Part of a small language model's weights.
Architecture: rotary positions, no biases in attention or MLP, untied embeddings, normalized queries and keys.
Training: a variant of Adam for these matrices, 4261 steps.
Each number is 128 + 32 x the weight over its row's rms, rounded and kept within 0 to 255. Layers, rows and columns count from 0. Numbers have three digits each. The size before them is the row's rms in percent of the matrix's.

# down: layer 3 MLP down (transposed), 320x128, rms 0.0634, rows 45-75, columns 0-63
# gate: layer 3 MLP gate, 320x128, rms 0.0663, rows 46-76, columns 0-63
# up: layer 3 MLP up, 320x128, rms 0.0651, rows 46-76, columns 0-63
down45 092:165156134100163140093107058108100095078111156143162087081193159177108094154084168151145096147079173102185147117124180159134140085132077147117111117153170150121103078122112097113172089118165157
gate46 119:123116137151124087185048184137079102146143108116099092138127094161105169110149065176096156096143097169121114093112102117073127163097162122195142103125146100032126130182131157115147107160134125
up46 111:089105128133118092147057164115116118096157127071150131124118113134070134133142041168081139131119115146151133117150081126138070164130150137142147108128188086115108113124095189153084119138148130
down46 106:102118109109149140072126104193147088148173119112183128120143126133164132181159115102087107112142164109118137139149118111135120086124132142060114115139091140128090089079134118161120162109031118
gate47 100:106079111135175146120157143188103128107155135120112150151156148104086157149115140092119127178182087139108169113153133165141142139212212126130173184060123122158134120114157168140222072118137115
up47 106:155135163146096127112122101145095167111079153106110115121191150130157158165164190089153069120138067133098136075087205131117175111083158126156104116125153169132140185142137128060099172138096147
down47 108:071171164118178099137140110128077104092091062111096073135063124097140195057134175139104171144052109045123121133143150072107201161141161153113136143117144164142132089073151133119107120190121149
gate48 102:125132172114109142095128133184131134230092144172106101104134132149151130126167149113159103184083084157113090102141152131097140166145136109141141127152122129158142111133119128061146099127034155
up48 096:113160115072121149047085161155094152178050108155143141125116168122189127178128160105161085174090138117155116152145155163108159111117125146101136126108157140163151116074098063110144159200128198
down48 098:124081096079189135060109097134027119083164124100124134170144158180181171148123179106159149119115133094133109178112147153105138144163125158090100137108095138139147133110113110221202155126197162
gate49 098:131168137170072127125094114125201088144120159179168115188131126100107097128153199139147119083106153161124104144084095144077103098166153139150096092129123055079127092149101177168167115044129115
up49 090:115140179115186125180115177108155101128136085106077148063108134106090202142161119151136197142133117132153143144175129096151135109103114082135172150113150151161109137153135086152106097144075092
down49 100:140127189184095137151027094149227089123104162156181149142151175139126141134122175187101161091097162145129075186084097139087098066109146108132147117107161087127107118172129086177147086065106106
gate50 090:134052085135119141130144120122155136114158169116126170067137117158122159151164187110165135177080110113137136163141101147127129164169138144120097114163087132087151189110167147094174163165131155
up50 092:077096163140134141133146049078106096090175109119171164111107115080147104154169153115165122147132134125094140121081136100165141106105164139148142119129094120027134132109160091103213151095212163
down50 088:113188140115141116110121126145121129168096102146131084124146122109148139135076093115065118086162093110147174145117121120091090165121098120167163152093186148185077114130064162172079104112098103
gate51 102:117086102165128136179084119137126119139126034156110113117105133112121141079152077118105127079176122164106140170125067137149117179213124094175165088126050112086125107159181126168154137134135157
up51 097:171188093133079140118150103128114118148140057143075121119188126160168136118126125114151111118149067102151100151083126126131153201191146116199125167155096131158148122156141101107130128108150123
down51 098:131159078144147145068126056145081122124145175161078135132132124176130111141089170139148159177157045095109165090089163111104112122065107128158169156134165100162145129154067120113114117093149121
gate52 094:156127202142108130148084127116191127097086116162128143166120101139161110113114101079158168066114163113102126091102178136150135091063120095136135118124154153122116123165119201092146113169102127
up52 092:129157091135150094160136153202123095164142132110150167086098078136103144157155179219121160138172129130131145202126103106114121143110159135126174084106097094123144168139081086135105129103096093
down52 097:127127134139133107155137111218181116118119118167124176148107097117176102145138118100130180094164090094122167132117170174120173096056167089181141113104161095082132169157065136140102130133073092
gate53 102:120115094070115096165122183119196101131101101151155133144112088162054135113168095172096081158161137173101150154140040133118158146143119103122100091110164063121122134135165117148078101141120103
up53 101:102134118193129161117063101099106136174068116128094180132100088138117157131110152100154188060145088110120122150143132101079095137120130107181107136113138139143114093152113176153129099088137106
down53 107:107150082191112093103070092089186112164078096112147158095124085091100145103180022131124119096193119119099163151122160129111104134173115127110092110123149099072094169125115101139130129093148096
gate54 108:135131133135135128190090143101151149098145193165087109186156137127100151148176152166124161058055154070146070110111134113140126113128149119099086131131112113070115088157152122115117131200107132
up54 107:056151105137109131125129118119095169111227097131164099161135185124155138176171142197093163118053193085099173135107163099197134052101145164107131126146098083064089119107140124134126149088129136
down54 105:150113127110070095103159182177149092148123100081156177086142148095184128079107093107129139164122101153161109137152165166147152086153143105074157102092109120128109124102144118130151098065135121
gate55 110:113094144191067128172081111179087183171140139125081157178152105207135150096127106120161148091139119169078092132064123105125124127091095093121181129148106123084141097162160131104159158152123145
up55 107:149145142168121157121163097128086154187140147134095095150126155163127139136142220050161065155169100191088128148084123128155130117175141128103109130165075105108128115171154082076163111121109147
down55 098:129184135118070125153099083119125162128122100083057133143158165148121140134149204123131080178110072125146153153043165105102111130164147128129107108105071096141136115157103107114134100152178135
gate56 093:143119157096108195112114106145109187084098117106149114131045161149133156141082103061126141158119065176168169127098157115133153121176134099074110129088121115185146102177157158099128102119169094
up56 093:169102177174124163115112218105126116195116123180103090098198116132150174095089155113101126066185171134155115070169094126077140109144066146208159064110107158122131110143132127152154146131129102
down56 094:151157154082105148143148240120124150130130130112108126124144113172120163123096117097091094126161116193060110097178123088143114076117119091204069107135101050139168097147154153080127109071148128
gate57 094:091171121166127162127131085162090115155123132138157099088133178194164067168124107081172029146148087151146120091051147135153095158136162108166164132144143117157142124101150149092160162167120105
up57 094:097091140160080144130181143131132149108165178166176087145148163216132113133112123128082121075102129142138117179088149172062128152134167152166105116142180123116197115155121162121159133136152112
down57 097:156149141144120089171104040144141099176106110067148117048093144111154115116144081061175087168146125146119185132110139151171081184138122130175142151150125114116092111068177120083139158155132137
gate58 088:116182194151180125095116129133199136128114090136093143186093162154144135089141085138063158078113092165096100155120108172109080113169105071117125120092087088155132102171101132182138086082158077
up58 098:120097183172096115139110103075163136115167121108146160148098137114124125167132120087144135135142116147113147131117141114105085134102136128087208119139107104051132147141178155112138179142117113
down58 104:129069120147112158126115142065152139117131112101155162118132093074150116168145152079108145134143127125147169158137152133076112153096187156099178112138095109039081141141123167135132188166086132
gate59 117:108121131144091123094086177121140093108102094154155145123091115150140119154103054142066188076072128163141101179183134181106105138099109083106146130129164168123171138116086145166110103148160126
up59 114:108171158073154168132091135083151112097164206152160093124127136113146152152103174104125136126096187151136079176126107127130042110153110135083115189133154139107139117116128106181180117126144142
down59 107:203138165146164155147114125098135087120121138093109152164193140170087108129087203067196162163114168162151136134106143141099163131087125120185112146133110105166158081127146131139175129128138139
gate60 089:154155133113132135100102138143185077108146121110111085165059131152156140126177090176147116140145151139109097115147111150163158105136186120118196147181133165172186103160127121105124196186121071
up60 095:132128131149129098156066161089148123215068127157146168168163092118105142083156182159164173072101120137106140120143083118090106168124146071201112096109088067106068150145085149151152097081108126
down60 094:136149142126138151195094134142161149135108152133157137180090144116133106079162101172134136129118079127131085161183077138137108128117180128169179133162109113157166123163078133097122166158124105
gate61 100:103168172094195097137185116188161080145097160121139090122091132140164069150142193041179080159127137136088124150147112095119109108131135154092102128102124059151146123131153163110173113082115111
up61 103:167055126169076141161078166091096130101120110111128155153168102122138136124136083154158198070077160122148141139137094152162149123142122114164114118114153149108084135167102110150111166147170133
down61 100:141120149146108067099127040215107102132090109105067134183149154175139116162102183034163130156086165117111111154139150120168069058131125149130113148125138108145138101165134162167109116098111125
gate62 103:126075176140083131155121148128154131136107157125108111172137089152103148164151098182088179067132109101090122123145144067086228135125143111204147098058139120090085124173094123125149142113062112
up62 106:122211137148144112111111142151140114144107087131162121077098148144096104130117170033167090166116127147129126103128096170170042141155128154104129134211145065155162117118169170160098086112141138
down62 096:134113201123099124152092088138142140128121163117117078200167121182085082116124109111107151084108116130110073103153126091158150157127143129125131128156171094096124194120136175136140113074036128
gate63 087:098120145125116174129119109122117121103115164122089119089160142146124111150152142144056095149124154135108140126136064076150172105107132113138147157161152113114146149155111159160091137124133090
up63 083:145151104108106141121173103147178127150068110150142091121102092145122124094170088111182142055147131126100121146125179186096144151144151118122157049023150142160142116126124089101153139127121093
down63 085:078099137144128115098128090153097139149137128104088099099149139135092129116148112088084113123137126166187181085093113112118069158120159119114119133142112097098099132094090185150086141115127053
gate64 098:178172142174171131165163131195098179129138138098113142146095118110115125119097136108113123105118180158146091136151108109119157099140108154141134133118129146085050150129154165127202114073129135
up64 093:084158171109074102109111151110185105144065120156156104138122128169172116124115154109131109121191133151113182100096170128074142113091162082119137065122118124150165130141120120139059180170090109
down64 093:129185114143152099129101068166113168086094144119082056135086136155167133154087161114147124136153151125142074131103169131077136130091139128176146088124136174109068103093142139134166193119099104
gate65 097:155149171087109122123137112097136134116116070138147141133128124163181134140098116098092170115135163133095133138073127113155111101130120096128158063148112210100135089162149127155124068138120144
up65 113:138075150140096148174103127147173104153119155128113138154131054142084132063093111126192166067107086120089156104119114165097190147100121058179140121096134133132113161135092191116129103124102091
down65 105:129165182130088085101125163095144119122130070134150133153143123062154093168075089124116180098146089144131079104101166104143128127128127080147136123114129199054117123144132122148117076129121103
gate66 085:116144129058107123120113087102114181092144155185153119127096120126148132157129163142178072133120114130163143143143158102167177115148122108102128097131113150190139167171129110141138138199121112
up66 085:145115133080163169127082170147157136141167196197119113114171123090099134115076123170144123138174181093145103085134171098113151095163066100122141147129154112147086127182102135156076090086145117
down66 085:164110161082113103087177185138134119110118089111137095176093091157156106137144120075113120144140114172175143168190106097158144121091155142128121105193069121140150151136159107099152172136115107
gate67 093:108142064158197174144142156116133107128108149131124123170159135110053132113181137128099132134168120126158090076150141150152154049159108073151125047143096168131111138146069106152084146120079119
up67 095:127135122140127140151111146152147145131131139132121136123172164182143125149098098146139141117081162109134137171117110128157130186091098131122121157131134063163136088161112162126079058135113153
down67 096:098155096142187135111106102151095112127083166052098146208171126109074094127176158125112156180177193144144066170118137149122178063180112112149140059146103132105115108122045082142087132104146142
gate68 109:130081154168097104094112125079114152167153122172087112123214088142158152057153134111141147051142142113095071147157162190133161177052142124166152117108172157115149080154100138119147124115113138
up68 111:128110106130163071146161146212115154139100149136126127163133120142104136176146160108098166158099154119166135135141148139174125166103169136123116115135172160173140140151117110093083113165066073
down68 110:138118188159106090135163151184110114163086101105079140132138139084108110080146167146113151128178104101144168071166161158159141120099150127190111054122185156158136128164127142079097109147082159
gate69 101:134154189107175119177135173126164085147138130113117103131115108139088145136139139095104158108096106149126128145146081078119136182169130091161136088142146070111040102181182115103143062109103078
up69 101:104118165111191105189112147115122079107156166070134119116104166086135132142121123138155120142083090147109092110169102084174130140154133098144169168140163121089103116143161137054128086145151124
down69 102:103146113172135068103118056107142166139161163124161119150171179059220156188139094149164139146128133104125136100108153160178101085139137134087168188133114140085168182100139146126093163150178165
gate70 104:147137148107135133114120159095195104148110097124127166138165133150134143026154084171106127156128103153118135146181099151127099229157132069096128162109134138158179091153111172230155084141182128
up70 105:094139195170164150136151092125101159140160106079120126138115107094176165093140106130095172049168139153117114113082152120174165120115120105108130143120084108109134141097126122091151168086116209
down70 106:086112135199198130122073132087168114166193154113165113094150072096118111089134055133145159077128121100134155129105099067151145167131147165081173188138134146157118176114145158179151150097144118
gate71 100:104111093161176117128155173109156137107090146123133111202158109131141127142169073140105162133116127106140075082121127107172168144161100140151071134087161093194107107194100169149124126115147116
up71 096:131162171078134133090106113136175150170090094142117108099108137110107143175180099135110157072125074097155138084173141115094165109110138160141116044085080121117097160195099108080120138110087165
down71 101:067128107138136133102124192143145118155164077127082101071147128180120120085159095147121145181146134068179133139153100099112129133130117118099116073089164157174117147138090183110077055119080071
gate72 092:123166176133091099119119089123142158147160170089088082168125150186170143170122153115154137079090181117197085098128142116121114108171118094076142132146136124084147124181145124092172130143123099
up72 099:118150121153128147090086100100124198102184109137180139098124075125146152171131051110112135097065127083144111119076160106139122114127118134118174214194113140132153096119104166116062133135144100
down72 098:154120156077129108125150121126157135076149102141123141117153135138123126121132081152111166116134122115108123127175101178160136133112160104104110122155118088126166109068114156103103159102080052
gate73 098:166152202158120100099118162147143100151111132127183073084154072149121118093104159081149151119115127138132111123145139161082156166046122106159177102071144171134130171101105152117079119148191150
up73 099:113194163150146116091112121138106135104101169131148107078128129090165103163092079048155098127103105087072113097165129120104201172098098162124184105080131194079118180093114182105111156140140161
down73 101:131151134130107142086131085095134167085133130123140169149116140112171140205106103077126104148173131051084134111148187107130176126116119141116150104197089143106146195113137167158163118137076106
gate74 098:103146126117145114085111143111128102161123170185179097115132116154131145114110104138151138138117118136067110103084162144123136086108168095159154171119136158085116146130067148102095124143097075
up74 105:165127167142137159181153136159224165123110119112080143166086119134126147136169133083096128115134157130132146165147083118153185154131068087126099060146125104124125110188179107125129154111101122
down74 102:104147138131148120154067111147173138130118152171180146097058140159157141075123084088106150134135101113080113090142184125115157089061140094161144114141143155093125150164099093085081146138084098
gate75 091:148171143158184137092179124189131122065160172094114129150106122137129114115133115135078161134133140183114148118142124191166173116132175123071092103081174117108150116127101219105125200137142114
up75 099:126171077150150146083183101112128146082176121095084126146111199058155084120147072157107054179156144173123144174160154121156124109103133140086146102075148207138162137126108099143105115194140131
down75 094:093082089110110067139125097078119147152098092144135123047192144092134109133136117149131104118112066078147124103089151160111100135107128143133185116126102146147137104145185060163134100135135178
gate76 101:116079117094138103165095129167110068142141160139093149084143114186077088085169150086151150090132133105111150141071143125134174151104128110121070086101178114047127110129139098119120169081125095
up76 100:137178155186117143119142140131147185149081064099153075122081116126198120132098080132116108130131124180092081099146072125137095131180122089131160123131086080167134145154160188151167089143145130